From a checkpoint of a small transformer trained on Wikipedia: local attention windows.
Each number is 500 + 50 x the weight over its row's rms, rounded and kept within 0 to 999. Layers, rows and columns count from 0. Numbers have three digits each. The size before them is the row's rms in percent of the matrix's.

# layer 5 attention query, 256x224, rms 0.148, rows 160-217, columns 56-111
092:498457464487499496425508478469549469506465497498503596494397523544497478474554533570576539517602387551501499441511525487511521506493484394598527444483409485441421563446
099:512428532495517415488617594530529459515517455489531493516485495481471501497457497432564451515567595539479463569441474470538566497484468598562467418418459450456489579501
103:521497505554553518477394519527499545449495485565489543518585496494487495524438528544451479582481475520487443503569492462490466469587449586574464476438562495444520452521
103:480425501578490472460504542366527433464533499430529459461517542492401535472512459610416579470506543563569483499364459522467526531455452462481483479513517490514447488602
104:562564429436431516482481650483361537510481504498539545427502386484521508464549447474529458435516418482484493537430508432448472460483425576485487505461543418426563482464
099:562442536478550440591537486449555468497593493422481518492496419451398481485525446504460534574561497539421399567436429484481491585453522403543468432570523561426459482484
105:589458451402544479516398510503580427487556473510576658512586448474495549548457583511441484554527439508561465527532538587550578561547398459515507473549408519477387504366
100:454561499473559480580553446439500478531475511454487484595434498476467491532531476471564504665494522496499554445506616423484524470525519450526452463486456514498416482490
102:483573548477519534436488506532543538464476474532536474544470481501535445484450418464474588474506541488549563557448545540586440510487385510574504492508504483488432442419
106:396478534536518572480568558562535452515542479534518495404511507493516556520529564541515545519522505440483441411465446536550509521539404609541588445477555507510582559506
109:528558518490543528530533529568500436496456474437482555473469488555504527452366534439429491465528492460504506446473397533551495556564501524486566563526559494428453547538
100:487609415479482471446607576485526556548503527522507518521559516458490473466519519522503415539540457517486426491547518429556458565479517484433502504523487522508571395575
097:476538482521432540587573501596514415546491612483430609467469517503475602430465472538436514483490504524469457546523480599636486448521508468476443509578421485515456491505
109:484481452615515455490401490592592612592560484480605519454515529428514506519418515529541598423488470488565481461542444508526482459442499462430481396521440520547469456497
112:487466578449456489453486511532536550485549444485552449465536512546517532514507534544530512520379390530453602519519498426458425516501505526487562405532553526485540458506
105:565474506614449566553533541533586564510491466587418449534475486535521433425446564443404541476467570477434511501569490489526506394611390506470475490464508591488486560464
108:509471428417519570507490465508480471511519488445407545591439484499506488458515463554501442513462561415484514471579507429493486512463653497597436438558530544521509451579
105:389482418464516525495465496469555559470480491525484495449458413543498532504407536473518569503594518532481440441569561534500449538597566526513526536531489513528474502523
105:560461554416568516528597583448404491521512572419449467474467448489453486460453575533472511507510567462459390496535495545416454446484524481589479507463440449531499579564
099:518573555519494532493548444498505451429426538506424494522486474433546527516462462555569565450530573508560506530535571542455556491487393474530523470512589512383557455465
107:498393618489474618487491581515481530486494470486444623491513489462500544523479598615570500434541448482574506460591489502485577457576492477531495424474468454468490467517
103:410424565443467582527554477441556509472501461441400447427495519564477508513481476562432484486502587519478496511509436506450488529560547430500477487559461531585480526568
102:478475549493545423555570428597476475537537454538534453464458433405521497554469512602468593456558447541571469516570472437522485507510410468591390539393543503488504444531
107:498477517501440482591536478482551430509509506585468479582487494549444458558613385500561440532492520553581544529553493483509575588566482451530565449579493430520432515434
103:537558511592458552421510466446439445496462437509452490449472527415467423532542511437488427483569473586426566527518537474607414566511513483492577492443523545481466475425
105:467562532546498425486507560466540491445493478471412472524465511486489555492473565512559494446463510552391517506470487529510470407569497453467585421495572512537516636567
102:430463424452450515579503584561517470541489495456547453375523448482540495475460496481498551502489595405442520463481535563459475525468494490450485446504484519469479579488
102:532447497475522437531405548575464506428385455490511603548624435487578477533375468526506528530573460452539478485498574450550547492482501543511476515503488449568465466388
099:501466446545412501412615533499547531557513546575447544473527485425473555493485516440442611416509539503502484421532500543518404459573511469486603516502568421457538482535
108:533494577530490475604513441569486475559487502508440559444452506435549469611415538457442566462506566485464530477501462496417578492492389523498406512467572552399429442496
104:516466334487418536527431479569532466596566546510508478470529474527497518530467523520503491439508413601469441540531444601561503505525381518535488444525498454526393573505
101:551570576534466481462573572430561489537505535524471452522518460493453564490503483464442505524449457514477477443489475359524511448426534498510465540450465448490463481517
093:502413579490478478412522600522503486515561558426523433500454473504591464565461487574475502494551470571475546502577525441530500520462491489498473620530458462469578476466
091:400490582490493466587454480509485462530488534354415463525514479539514628487478445396390493395506525419487537494485523535522547520507545551532438451563499552480481522471
092:507456562434556450436531508509444522558509563448445390482429408518484507478475495542524511415565489490444463391466502511479522445469490559522500521450473486438483465431
091:526483452515560512552518445395517436480403508534576548493527561460442422484525518422478527565463531514420489534495497527454402614574496547499543487554598556516526526493
082:406426529529451487567543439516601582479488529516497513506445465533463487515471517533441477467495501457493581473633516558496486518479494552532416439501479466572520449493
099:472526437544550497528410557529498501441514505585501570581467554579503530447528423500616483462486525520483494511439610526521515497429567564541551414441566499482457545544
098:513628424596464462491422437541431473458579569432484556551428561471545532500520460468475516545591525557489469407526477440495411446494424452428530541451504547437429409499
090:524597529420477594454584553442512461552477444449476448577491434517502526521423556559510580573499559488492547535517467494457458485375528486484486463570542434597504509487
084:545442528470529449505507537510543417495481512529481525527475548443535493474489428507441442415426474488550475610510513492480558479537521525535502533406524525538554565439
081:481520552424526547540477468461590375581467565460516545603484537461500419502511504465530485435525577522496535470512536592476446456447571502596504492419469631479431492434
085:474417494436460468498471471531605427571516491514446539545581462541503442493525486444500419528488551472462482490473568535515505475504571454485582526361455599533495432511
092:473585589563492467508480486549509505466547425535436570583462502518475535599398572506413584541508456511476503482502470474451515521469487481579569526485508504473442493481
089:439438554507529489594468388522509505568455494454473664509523501598562518552549436517487563486471473450506467510439493469422493518529577458542504533417432508494552561581
084:483545542462467583409541510568444498474563481627502526496497505457508525364511570548506598536484572570496533611427527586489497487437537479617485470490507451428481432496
088:472555518453462417527543473565559495548533535503489513512521452584447539495542404462506512468480485492570517556496488505425468494476502542481531508547527554535465526532
089:492490549550485491466468578475407500413505515498560553503506532511531539439567496500560512530592497477539537498540552536558528421509510578656456473496527508527487482425
100:481579585438573507496529476539516473458432509513456573492502502604563537495521520498574544581389540458533454564452457543514458408504513521413523503419528416502532525473
103:505534533424479541459567522458458604447476530453558471528551577533526510461559500495520476596561503405516547552507526491517464396484467455518513495539530476492530489565
106:493444591574501534493536495580481415567561520457485532550578568461441487502450533533405528494503563575443487526512502422454466538467475496507516578498548576525465411437
105:601563475466518509499519509467562409541508614539515486409500456453441458460591450498429459536531538522382583542514460478542513423478519483537428503511459520532542539398
097:457500444533527520505477560475585481488400539579457483438501526451580533419557507505459519571500525525501409509438550484563438507554540454536539534396519546511417494509
097:461448486584378515508463585539495485485532452448520469581467483474473521466621446502507555480435523516568598552565542556443419483482546551456449544468531523555457468446
102:479413493467445482442486551560485560651411462515490515531510451474496522509367476493423550560585404601469496460472537586501531510449421524505499430498527583555465467499
103:479517469456538416521500530511507504527518436483533494504549464516499532510586559620519542495480492492510595483431478529483502474532477491440578533543392535507431445414
097:455519451596473478494511446533470465510551469419529518493457504473571514490435493579536503501399454560520458614409533441453512561493412444464527476574491511457487446502
100:452465402478500503459433555499562366500539458517391467543474545470497470407542481664438485495508532447518532485441500467447417526500535493510511467367535470490492507496
# layer 5 attention key, 256x224, rms 0.146, rows 160-217, columns 56-111
097:507409532540524512471473497510445515526505551540533439368491527412566472376590500400534533525515562565500448459457438506538542410377509446578412468372521504594531489460
102:481529509571514534526631433621536526523558503435459471609539470632534506438540498568510651513552562495428604498495532464546466526553465443556551503445504565511481455416
098:500501449435407557527402488547477442441511523574445501552515539454377524472411501455523505525503413397574515527495439546541573489437454482440428487494489558486501488502
100:518394466495535519457489533451475538458487546509440512537500494430439408564580539465452541563492484499551523471521482506508477392483479443518478529421520569517419594484
105:535421461558506497441439448466451535488539562554454487440633528466568482434601477480523549440489419540417528490537498518518398495481431481540409456515498511417555498488
102:500579503542597448496498457586504532538455492456507494401523493481464545439456529543473485515516531514510407518493431524540455510437446570575455481466420460400486492487
105:514495459527531510500483398478461574583419498480544455490437461516583439501526393535502496537424652512519468553479558558500418482470419484485474479526546505495509473476
101:522510468567510598471550537545545521453464479449522515538514493473438549444435552451484548528476507541479463487552487545585520455406539517540514426517527472487444544471
104:475518468463489451529464515522483484458534551516483437477522587472469516521491489585515478518528474511414412511531487514474436545517461409511500487538446579602537648533
105:521449522432616485480495463464500395503449501566468465412497505425519411465451507521619533470550480564572514540516596525538528488496432563484522484503427538444471491461
107:549433492562501326603459603509488496549544500488606484534458485472536470488469497443547552559493475430533547524494486419422517487497581417411488419505483637481498589561
098:534488512506514491446576467534526572529458439444633477498476639492595417556604531478416480501546461427443475482538587527469485464493529393526552518553456389511597547462
096:436499496475556571457568517521509455596475515409528447544491578463462471577353503487473452431398428529524508462535560490593391468486570492454515483486590559490461501466
106:518468426459456416462509606603418499470561540465465475455499522393518566510388446593486390507463531520533498518450501513503407600559560528505551481392510498405446523503
105:433564570477479510413609501564494549397540477496509463467547531470429455520435538561491451549499594553466529441399614466533527525434520506533517461515432454527539455442
103:483471508486535446458508530436537552524493561443521541440504467530538503468380523500575422489498469506580482538473424567641527543460454396483534427526577476474492565445
104:501625476418525495466577539449487451463527485510526468531538466463491439479507480505483362505527540472515547493554477415542590558402595507514584560533402419523453500546
106:467538470542471596491494476453454459481500473520435490466514415462416617520495424460554551447527550440390507450490500486526516479605500493519547492539546541448629501549
108:561472587457462461481544416445521384534486458455509508490478476508471588489516403564425556471469542500464544479567525435544436534524529459601563432465549388507551496524
104:434373490476484494628561587506551434480386476509501536585431493497574488528552477509476432395480497471341508542513569513495627440504439493549482606407441557469506520455
102:515561591497516479531483539476406519517400518526478439501452450495466512576479485501574466519571510519500416491470411569588424533533522473482564486468445479486526611494
098:508419524494529496541539469559502548495408450445480451464551493521502482525489535602504461518513399546589554503539454501511585430532630496526508472518563464454424479569
098:493383524420493489575576611548498432464414559475484473605605450459589560454477456471472504536511517444449505478449634547485476567418485467556453544460489545494497556492
104:561527479425504564577565418484573508381494570374589433481503543505478538542526513583485523381519496507536508465450442451444555448475487423498483477408581504437495516589
100:519572482531507573591539516567473500516440509526515641503517531449489516514500374404539410403454516583496552571521459477523470517592405497445511552404406565487474501518
108:419456566466532527510489488612506442587565483564515514520421496456561412517488568549398477577471538469561499609513572452568581533512494437507487521486493445569491525577
099:480477413503471402443424560453553392484510490510501454477389543463464483448454564488459464546505507606457553522516541484459410508452404518462523555482534499500560393509
104:480462508471483525453502372490467391423478626430441446445514489472479634622459437547515569581477450592519518459531493445486564457502479453518435425516519459524562528426
105:481501580493432516518476445564461419426496445471538447483522470463388532463610580551503433562456454475526553516475500541506592492427597558478435515518507575508465484506
107:522542556553445524468598525476597514494595540561444480392505497551515517543459520569492488509428580468461374512482531479520525501483517470454458547415518548527455530518
105:502532365454591449536517496455469512586434577552510527426577530495472477541511457482505409469495530564626552496556550527457541502488491470492552463541446404516496367478
103:509536506479526562496579589559510480596502495432498546470494564511530512454465556503569527486463475474546502516490549457436484630470504523511479496457639397499419410499
079:498487425577496464554435507564460536481436511478495493388491479532412535505475481528506473487514466451505546413507538430451450500522562498478418429529438596614465482541
088:477486356523484519529454478539488534554506505489523443486479509482500435533515534486448502496477527472483530394515588569575543521500547494492466569456562449485499426499
092:426597440448483548452446559442525501521573554491497495535461472442442513407551547499452526435591576437528538460492451435565487437519469469464527536499565549475561547478
095:497472509437463549412404513522513491432627493535562501504493463508583514489525534482522436457609375553509508484473520528429465496424597535513411460435546495455449524461
084:510458544470498451428417452476482541516554502504564555503546443445473519628384514521479489491473540496507500584454549441568430436426568604512601582451551441444512522599
104:475500585515514521533497455450571445426517524470501482509620488520449457470439569632599502598471598504524430530511429465449466538557555562431496610454487576505615530493
105:464560490454466490475405423477541486467547506433455543449469470536458526423514570514477571571519528531528603521535563477527427456551477470427493531512504570563487518497
096:394539416469487484422545477529471479416483559447596500428503474525495372522357528506452437491507515578515522450483532529501470431561504509493436474500499496443540505539
107:528504533478513553517483494370582436533534445535475484464532424510469519514479526453585506458536481475489429509383424447428412524427490513431483529504544450516548471434
084:451476492495479476472487484431513468523506409517459491520542489494545446528506531495448455540515475512409498611469437548536427502478574582496534455432507554585545560478
094:541475371520554603508423545406523459490564394453481447496566512604495570522477518510502564465511525479509502492470459469489471541458523485528536589411581487512468516482
090:483613513427483461520489426527453518384468573482535415459480516521372582537464477514460460570469445572505561514589558458528495515523483576493480493483550515569514458510
089:549471484583576559465413516431511460546543508518433553524529449522510437496497545517517517346459552431485531471508439489466383629481471567500583526407488564502474509439
091:484566477474439543469534524456489476474466574461468487446484505473563489432465541463477430419495461463528505464466443540486572574571499446505513387489441547500494445547
089:451453499571479541464403537368511533557508506519434477611508478495571522473448551535449513495551481461416503480566499525492435549619472624497510527480545600537530425540
100:437455533428513486517558487579496536552494533508450519509449466472560505394564528505456523408509493479512578423516538536522485428427496495512422432516446535582494501507
100:539478402604454506525480521444483541463440543496484456431465510456440517575478438523621501561510544450536576406584469439446480600490524532522547515395547493540526471490
103:519482572486513497471573499502426438576493564568506445454592556433550462544471514442489532501543509549497564492555542600553434431571474460391481454526429459527508474507
110:390426506519500490548566558547390471401430490504470468486503543494506480527414501508522461550564481492516529490553507489599426564609557425472439554464548535522500456422
104:421514494504556460513473499489504555481399443507505469475483532487544550532459444481491525466545458447529552379466504523535523412500517491553442530404431508490468455512
102:478527443485401471496614535477577455521482471494518536452522568552516376430522525482505526432349481478480508534513475595508469482489489533548608458494498514427506445559
102:506508576518538504475459439473519535515388459442648519528512577448518491434557534517447542492478455489512454492485487469481528548526581474467497549537617510447504446519
104:613373511464499552469558593553553511424496452397595472512454465478589533497395413394485455452527470457499459559520514545479518508542506491603487540419486413531576528494
104:457465508383532474504439522477584530558522516473506499518455422523543531547521482479568497398570484497506526524558442378514481559584532592431502573525524517509483414519
098:497405478446466538519518592494489528492580484498459528496463463431506517492470519396460470562557487440483542511469491536468455501424483551538497476570527542462535562461
100:361528496540578405528559474564561570522443465437519472525546517562514531506518581481500521521516530490440536464439373450474524533534565496465562473450459494535511550476
# layer 5 attention value, 256x224, rms 0.159, rows 128-191, columns 56-111
093:433583510509495534587396421452518533435567388409497549523588465486507494508520490428559506506413539472525455475426514491504598495435489408521579502501458415418450531488
095:466459506527474495493413504542457558478443478559477462512590504400539499421465475597418408472424471520451402518550541500467503563370514441505384436561529560494511428454
089:569534547485541451607515493491492548608512515458442529468514427511469413547516457461458510507613506499504483468457517466545539393533518517500452411505466552517448510568
088:353469451546507472557442591490507482476465577470487427540491500536610642579467408395517511478599574464405471490461545490503580527426533460488488529528476505461461452498
098:489540539535588435520453478543502542502488469458477513563545492505476474573478496524517490519513438498413475471421541447427471569574504514517494438528408509516433453569
095:469472495440486501490537538437512454517558470497454413487448508493504550475522497565467517508515477510503510518495625527485634443492426572502501497609465443582546484608
091:611594544522574500480525551596575474509544471446501520493545494381479484526504544505508540504549458445499500446453485471462486477530484572497537489450458494469455416516
099:520493490463560509472499480504504475529464437481414501442535544533475483472488470526489493530537582513500536439415499541519489516439462555514439515526502540486453543587
088:463548524519564564432571506494507474505438464580494437443566449545513453396482545511507471539567468421518434480500488470467524476499480528525476479536526535480433522564
093:566644588485463474544454500530507486474465474539530540498452439512516524493530406428504510554543522434507539506466443374484545563516526606528402440498508574470471500463
090:504485525474641547496521377520519525468541525503460463570409468462497470404531507483548545532467466557399449519477465512425467565492464473516605549414584521432481489462
094:568479392473462504477477532520608465500576518446498502422619556505451476459445480494465483469567520428601518631535560594434481481478540509571505430496433512460554576545
094:523590535455501411577550576536531476451439477459551436482470581504449445414483587468510508436447529527584454493503414515551556421489488429506551411525546504442510466407
094:430425493503448446534443513408445484552473455457567555577416456464484443543519523510441524538459415460557598531513540558559384533492564489494415609577447574518588466532
091:448510443525519434446493427465499528407490406557501535554481511485563520529501467464469566488447462465518470514515594538511521536429445458470537519454493497507542540513
093:492507395422601498532510403440546514478525507530513647511579520552546604521517551523438516504464480435488453469509547495489501552445495536542497523490553520496571486514
097:475431478472465538547445553445488399490515451478486568523493436538471473451481468474514387521465457419503532522501549468530565479599461521518409563517571563457509513449
095:439458503509400424480513477504459529593491409515388547532513557466482515457461374500582500469518503463458577455504385558423495604522507491508558423496480386486464432569
094:516534564567462537504500553433522468482445460598428585446432447380497461424544571469421474428493525495496470467499432433531428533466450433566597508519467449456611561452
092:514541474550519477490555466463496632389442526423556512513462519567544540449507554521530544582523493528433542560564466536534519546648518529506475609483512436545509505511
097:512478465554502492466500485517487440533536546530623449517577449478446519554445556542520572532596487543508510480425539485516477540437450465520498412471548489391518567555
088:446440522538526413477548449516500453571511522541500551474598443479516528495601605483548540530505457538536491483534544500571540534397470527455505495533453602468518617547
088:482437497513496462505481562456515500496551485498569633497467476517627520390522523442470396635445518514453501441461497586532528566554544449450399468517464545514496439510
094:514457536577575556436490518474477487469465519496506549608548533527469662533503421472523481562572485474588450464512453586494499529554504481556532485512565508452545407520
101:540371458489556426594490573543469420514500564551624472451433467444463523433497520492539451509506473541384480516551429574541513531403502402478566505467420600489499474496
094:528391484490415510470513512486454538533457610490499532555483455525477501514497458433487429522493468469538540461567538467473614428502479541553571488465452506411540513487
095:549454532510531522509518566461518431489454519464491544511524572454504592585470491451504506500524576460507467428532484521605449525429574442517513463542481566505349464508
090:606505436506483475445502538478494453518482512526553459555475589488409498586605459411518459592452399574478478509466459512447453517531502463497448424522518589610409454562
106:469539464550496487414484509507496579458474473496508516536444561517537396450548499520527452608432518478410504471547558475316491500478507534481512486457498463490491408654
091:531491439459542497513506475525417588431613524626543535460479508398487496579426504462421510562395527519571509564481510531616467437550489488492573579544602437429413485612
100:617456430452476475507558523479438491536598559558527470538528513421491610580450452484535508498477509561579478512548578469594562493462457425571525600508501505547507542408
091:445421482504485489509560433402525487507472456498575475465567521533490440528580484528447592552430564509390354484492565426504509421479565568461528493493407499462445536539
087:517496472502555566504506539522573607566442418554556406468530504621517503510544568474515493488554499580510499519471515527606480491465455498508474408483423487515439500461
095:427451488527564413466547493447601492467518472514408486530413448567470432473453589462507547487476448521450497509526471568540458481511475480541543606514451500482439539514
091:488570467490536599425531477503484468500497501535630594491401375555539445477538573496467575409508549458497560533496537570539513493565488541467472453556556508494546499502
098:478523445570456522420560551453576613490530428499472529500516495452404511552493492407423437568467467479510455419456449466485546519419511514535482447527482520529482491588
097:516424516534535444447497522531480503467467512498377484575483481483446479593513488523511576486558432454364525440532533487503421436439443482448485453527479613479492492467
091:631557506470447534489566604477581522586453442517437642477498581481481444488484536463544536500442533502469469464617490543444521560486500481523487514483565318436523493510
097:480477479471502499503487576487564509550488547574547461464474508516532686482540468588487456439531492484467490643550445491436504486542458529571545445546533481558492569546
093:454551527537588463437492509445452481521561422524469499665456482502469469425541490592512439521463524404552433402460482415464456500480473515522501402476508511590543375552
088:480550548549535567502463528571481518468510565478566526527472518481521508489565478568583578447462515495384553495611507528536498429517512531536511417487555374480474566592
088:518536537535469480491487542549489468544450571489473534513479467484521527442473536483525636554482468576419555590526580451437501474453494470543552440564522491529547467536
094:526514531576486570535463435428461483497419467583571500487554396538494471402545490450454442581543524527501461488466450514468486556439524526464563498492478512455420608490
100:444514492453506528538468603461477440476436460512547533459541540503604557544507468537473433436529449576462506503435647544416503529491480503550616417479540513464575483561
094:442420433520478499555528362607434519485498446487472554498574513604506449490504501458465579559484458447526496535508469456508448522398509495487476536482547451518512623414
096:569442516501463497428418560525531481481538529461565529502431520696558388499476597468548472508503482568447494512503529425500484532532468490459539518500610455523484611575
087:497528481457523495540506444596497584463621536487601444514465434469487481550488494493433481442409491443498471536588427551437651571581540495524550578522392534510581394454
090:528589506485509521480431426459500498503444594587479513520585543520476488486482492519504631493441453480418502441533422499534514443474521523498486547512616438438490489521
103:527543544483423547551489551519468502418507589557520576534492495495481551509454525526475536490546603449704531573484496507516513536557450419494618499510538434541563555511
096:536518558491401521574477561458512462469592489559633559517536502436534519510513515495555478505532503438547455543406438505624405572422492475448402555513514531499466520473
097:530502551487515541525464577433523507544396464428509633495457491491500547556512499518385459399526554549502468467534466430446470471474505494505460457525443393550538477574
094:646471470518548507479463529350527457483521559545521520490537523578493583454498424462509453564495398512487494526433455502479494516527457450529549610494416406407430491495
086:574455481558491466450466505523500503468532404506444472556535501514475460448475496345497467408356493564535530561587461505472466518443505517550532497492514495461504533525
093:572448407556546402436529422502454435460498445458497562466521521461458585508514468536494504522512531423514524480490644513585521585494480445460520481485442460538468437397
096:533467540576480524508478608542519405448493527422559487509444462525514572470470564529477477535453485459493618528499524504503522479445491517491553568519439460455469533460
092:559622443532482502494537529431434544448496537473532552568574601465467561368446534444513461484471517555523461463470491479527424450440486554459630472544481557474541481543
092:470475585504516492488541481496530508357380447492458452462557593530459426489537472505561428556442499465440577526523489512535429472533586600480489516562462436505574480487
092:546471520525439528480515532503468458506541403485493563526470435467479508504553553472504572528510509502525528586575391541479466425593484373507453382493520602445487487553
095:431443539506510433524484362591566451540485472559448499574567473462478536478509531491545486545512591495448503508418506415516484600557556488465440584459509682493467552499
097:459534462482499478567473548527531563400519468517422574502499487518528420469517522478542504461510427483515426530441504407532512499470553496487331491485510487549464446480
096:534542507424549454421543444482500461495443573465498477508553444534473425582537482540497523533486431412490545543568431434531442507538525503546460486504437410465502601539
098:477570500511451444451473574448443489473543483555545528546456462398577522571491428491523597525524549519491464530544567572583527458505512489522503498478605523410518438478
095:592535431371633537535463522547495515447417557490484492541533443417442562471476488545602503503516587534541509486545479442355460499522538536470495480549557550520542505531
086:468450406557453440452491515551478550355437498511543512484480482589447461502487537439561571589414483453515448519496497488464514436543409461510496504540516458453548452600
# layer 5 attention output (transposed), 256x224, rms 0.146, rows 128-191, columns 56-111
096:526401455523480489452493554473563466486526589440473512558420571503577421442457516526550491507516407406376394541486439544457517495566510578429505603461472495478463537461
095:428515541467541521377514485509499476433480488472513491456545571548574488545453536570573503546446442523519548506468561478463431446479567487465435537387486536541561483564
094:511529427546559481517488551498468488471430458558529547488510448510461612502500579470528495459512446645478498510506490546433538377531503558506559493599543486422555561544
092:489567459514473477513631442565546558538414461525546550519469460438460513491482484486589546561550489513566486509497532541508533500519501617487507577477539525540476534469
103:401392485522528577472496520575493590517534471458457520428486524505509583435488498426547568491454469451398453490536478419373525456515592378521446567476494474488503554517
096:467536460599459547498528543456429533499563502544549577459491518477550544534492475459511538451481531438549490574478461443580499522544493513473477469474475483567468525489
091:549456521483572522492437502523491541468540490595450472468550588497461644562463577503464520428572537473415416486520533502555505406528531488489487421470532455580466560464
103:489421526458502457521516476514638449616541472518531450598460562564452460425454457563476472432542497497523534371547516445437485473516596454448480500491494552624518438440
093:461507428535506458381440450512491428483570507567532460513412548415436524486537492489516496580514497519434474440412528536497450495509546509573467567513524518545511505478
094:464507605472481528539440472571484496449377580458456451555456452485521478464494546487512586521441509518413506527554438452531578478482523499460463537570436469554514465502
095:471525425432559482479513532572497496478559465481474482541527388483497433427490514556436458484435465464484572455455496525521462412497503621538478434509524492549484532505
097:497618562559471539481555560447523542407501481461516457551415499541547551414497501587498522534471521479529520507495499530480541491519476440532561532446518591526444498417
099:461530576502470537438592485417533491499577499482471463402508459489559517539488506533530536506448451453458450575545499512494456541494336511473542566564584442559521516475
098:459359503470528538483465528357568375563539449489541524429487431532451472413511454573497383595435479522551523477452608440573524578442553532506572436520528520513489478466
096:426471430552442525545576528507533494541411534476447462475483475471478381436496429649443484477445553556588456505490469497507544473560527537489449474399465556507553507493
096:616512459547531612479432464508458504538496403503469533486491494453461447410613513460456574571536451518547462458471484560556433478441537529497505453454497544539457499444
093:434460426490560413477548514374494427477506510455493494597565578441454454520575500444409492506468583512572481523442594537501474473453489504498429444460439513548506554439
097:541568525522454488513551470593429545430504515493514520399492504581475533427529468461559500494456494522446569528505475501493412493587556431542590414496570451460456432487
096:546539556455423445426516498558506430524595579548552517494539583540461474455433511587452567500479388468486551557511403538462510478522529508490439514549459495436475464498
089:542533518533459557595510457566427520537481525526463495572561410495500507473584501586582507602450531491401454531476461569479486442529535476485587388484568466526570566586
096:509550537436424531552501503529512585463468444438474525517433483521485523517513524492556584514612554481502465492492426480510543558545481438511506452473380547569470521558
088:501489382483545501361477407528459488559463464479444485464458506453575460469472537513544569528542443497473481486456626544542520520557550522373580445517436481449467529514
096:417474556497569512510521521486619495577464523564522500559595531505492450411507391502479418555452482535492519485423541495518496537407603467475535431584477484606539567470
095:535602462502550470529482517521451462442577540541464543514480480493524444533494398624476583535518536501466512522538553546463576414368435407617502508516515458458473562577
102:526511545397531505525564536476541489568594575497533487556456487592547558519490344436484555625478500474448442547401530497532550504486481527488511456500442500398478498498
095:553473532524536559591508561580485508480503510506532462549464490435612472442518427516514533493495469498492586527542533473490558499502491523529462469456503492443515445566
095:487447542457559476501595574495510426530402493536461517475535480496524413510527546482455427500513426516534496614504534495455415509560463496547511523461485483495477487464
096:486470550524494509478495495439577514548571398459523552473619612542493437528540425577536412486477495468421504472604539569435538423491448503527432505501505526425483509519
112:457520480459577577492500543469531454489453526458474459487476520459440513420513512521491472582500493492398520437496496557448491468372592506474423397492490521478555508547
094:407485535453473494491555488524497503564568558445509496443534543413525555526552561475553561514441527446465573520502454518445473463475590532359514510501498420457436497464
105:445452488503477448441574526517531470483562541556566441459526470544548461575582480430384498583450459441503521461540494461573506481509461471569465548492508578440532526495
091:580436504503534475576496491531538523540491562503372503437468474393477488467555545491546461503477465513504530471483460508479468529514563507500420484546585486470401525437
090:551525440547558410572530463478432463487488538488455539446511496347494638547527463517527443466556500567481479470513425454517494495538430509550590474433483453492482516496
087:551588500484468508463472467461483432531538498514531573700521471523550491511537500535501436583516448537530551501492554521515495477548532502480522567518466494502514545545
097:513583466469586592511443541480500559541513554603517519491503527516456572514460487490532504554477586499497508542574556514472459532600489542500467522486390456501537473441
101:511519568529530524458389549535575560477549496471561547460599525449541556446481564532449430554571515412475417569611477504417504452510531516514490449487468400493433478518
100:525450481530560454457483459552455561486507472423487442436597535556498363518485484439516476552510415526576520448486486420400559464405506501417510577372446523476473511425
096:409501551414572519520459438474399499577473512530542513478504468502531579423481546485381501485519498474560438558515444512530517521579475586491450521440581402494519428534
096:427569533494504563491571402496513552441472499479455539548574525439457532412510486445469553562562524550523417519522502456516526563520530489604500595548486575564485433452
094:452383577490411489486454543542526488599547535498442517517551565579481436525494551526521684475487513555423511586486404472489518521508519490540468475562551535543458589434
091:490432458544404504465391457563554414386499489452516490478518477504579495442514468489469581467559499567554486469450475516411528451536474479481393484515608445425580532518
090:381496427547441591601467498567428427479445537556562512419507474573553489464450424553585453568481468498516505483525520463510504512480521537520464527516445549508561482518
101:543480528443458480461454540475491433375456563488375428459528497510515406433500500502535558526503486507394419516581473508463516463514456416470548463436517541468446600445
098:539501566421586505436506542455523519540520499519457456435533545479538525445488619606487541418595514523622468476433501450511537464399494468487486481604466516489489434518
095:521566503452396442463539578478536393432481568480534449490543382550488493527549444392500446504387535423431576503457505518545537513490520563566477486391567522492446408531
096:542561450401507412544481531496533523487472522577453531509567463500514560396497509563508481554442523491488480472466472406483505328520447505377500360545460623533637474505
091:497503473580409532532492554533494560558557506492468510467501490474543551463437462556511525599470564562491489510458506534478501480552472480540512493510491533538425474535
092:479515539483463440535457414450531490617500477489558474432450557482493518460494479425539609547511529592541484405419489572514515469477440471541567504470465402515507477506
108:506522523490423562422504503524501494409444491652597500576471510549527507540484579471498525527502417440430468551455491486556521588423459518539510533562536483468509597458
097:485465587506509508461499472507532464567480578613522452553532443552364532561501474498512498481468494492516470575595499542549559592576473429420528470535467488476521490519
101:482525552536580493467526549541477510499527441484532550405432445511499591462475493507475553452578435538558448494494518449512535564499504490537449453476622417579520540465
101:546501530455469557467448551593454478520564447487527471586501502519493485491520577457576497513400525483439480517482518477510530544516468558487555449538518498461487462409
088:420575416536521494499476492486506498507447555529432545534540490561529500595462496610490476465601534493587504488447576516508524528481506514598573536577426473523496505502
095:344488553530431576487508536481452499525523531503534525476405566546509510533527554461486589417445511456483444479482477572511531517418552410500525514515482429559576559545
100:449556566456489580619562567518603398417475495583511530461483492552522499425508567487514440506489554486594453575581458475498471532532475502468473408568511459546479500385
091:493444502505573527515463554510443501521497505535529542535530466472543522466489464464535575525546423444504550462482504496456534537454444365490459504506577437443579474400
101:466435473549528529511506463572525462517548512438465462437471530538557524444551516535539447533512506545443523521443467461505453423519518505466550550482498475545363367489
093:512580485528513578562493439514460459540312569458526485487569476579498554470462481526554470424452458440530517510403587440537418481443517425507531513469497426350461579433
098:466525514481495489556479480493565530494471555555505483573493385523494482504506439519508471544502495453511475522473534520537503475453489455476463506535381486426443511511
094:450490513510571583533417456414563495526497536482424536570479422552501565527467525550416383558482446552381537430561455500553584476504552491436549440388445518460459448509
101:470541559422602516442448520461520419395482547588406466533513443443596446466477574468452582506502480537514507555485510513456460474563477527563563509353473506467441497458
100:549553534501549541490549449503490522451528500488516567476534488426509479520516506366521495476581551494544432491441497482526518434540581505524535561498573468440509499507
095:392512555513486489509454416470559514445527440507469541559500472527445389452454585493576619374489543455487557511505550482529568477450406476504501499490522505564507532549
088:437528502526559567516544548476516529435526506480444497483449456518462517535478506424462456575493487507420502489372559482542434518454524553468482436492517569398484509497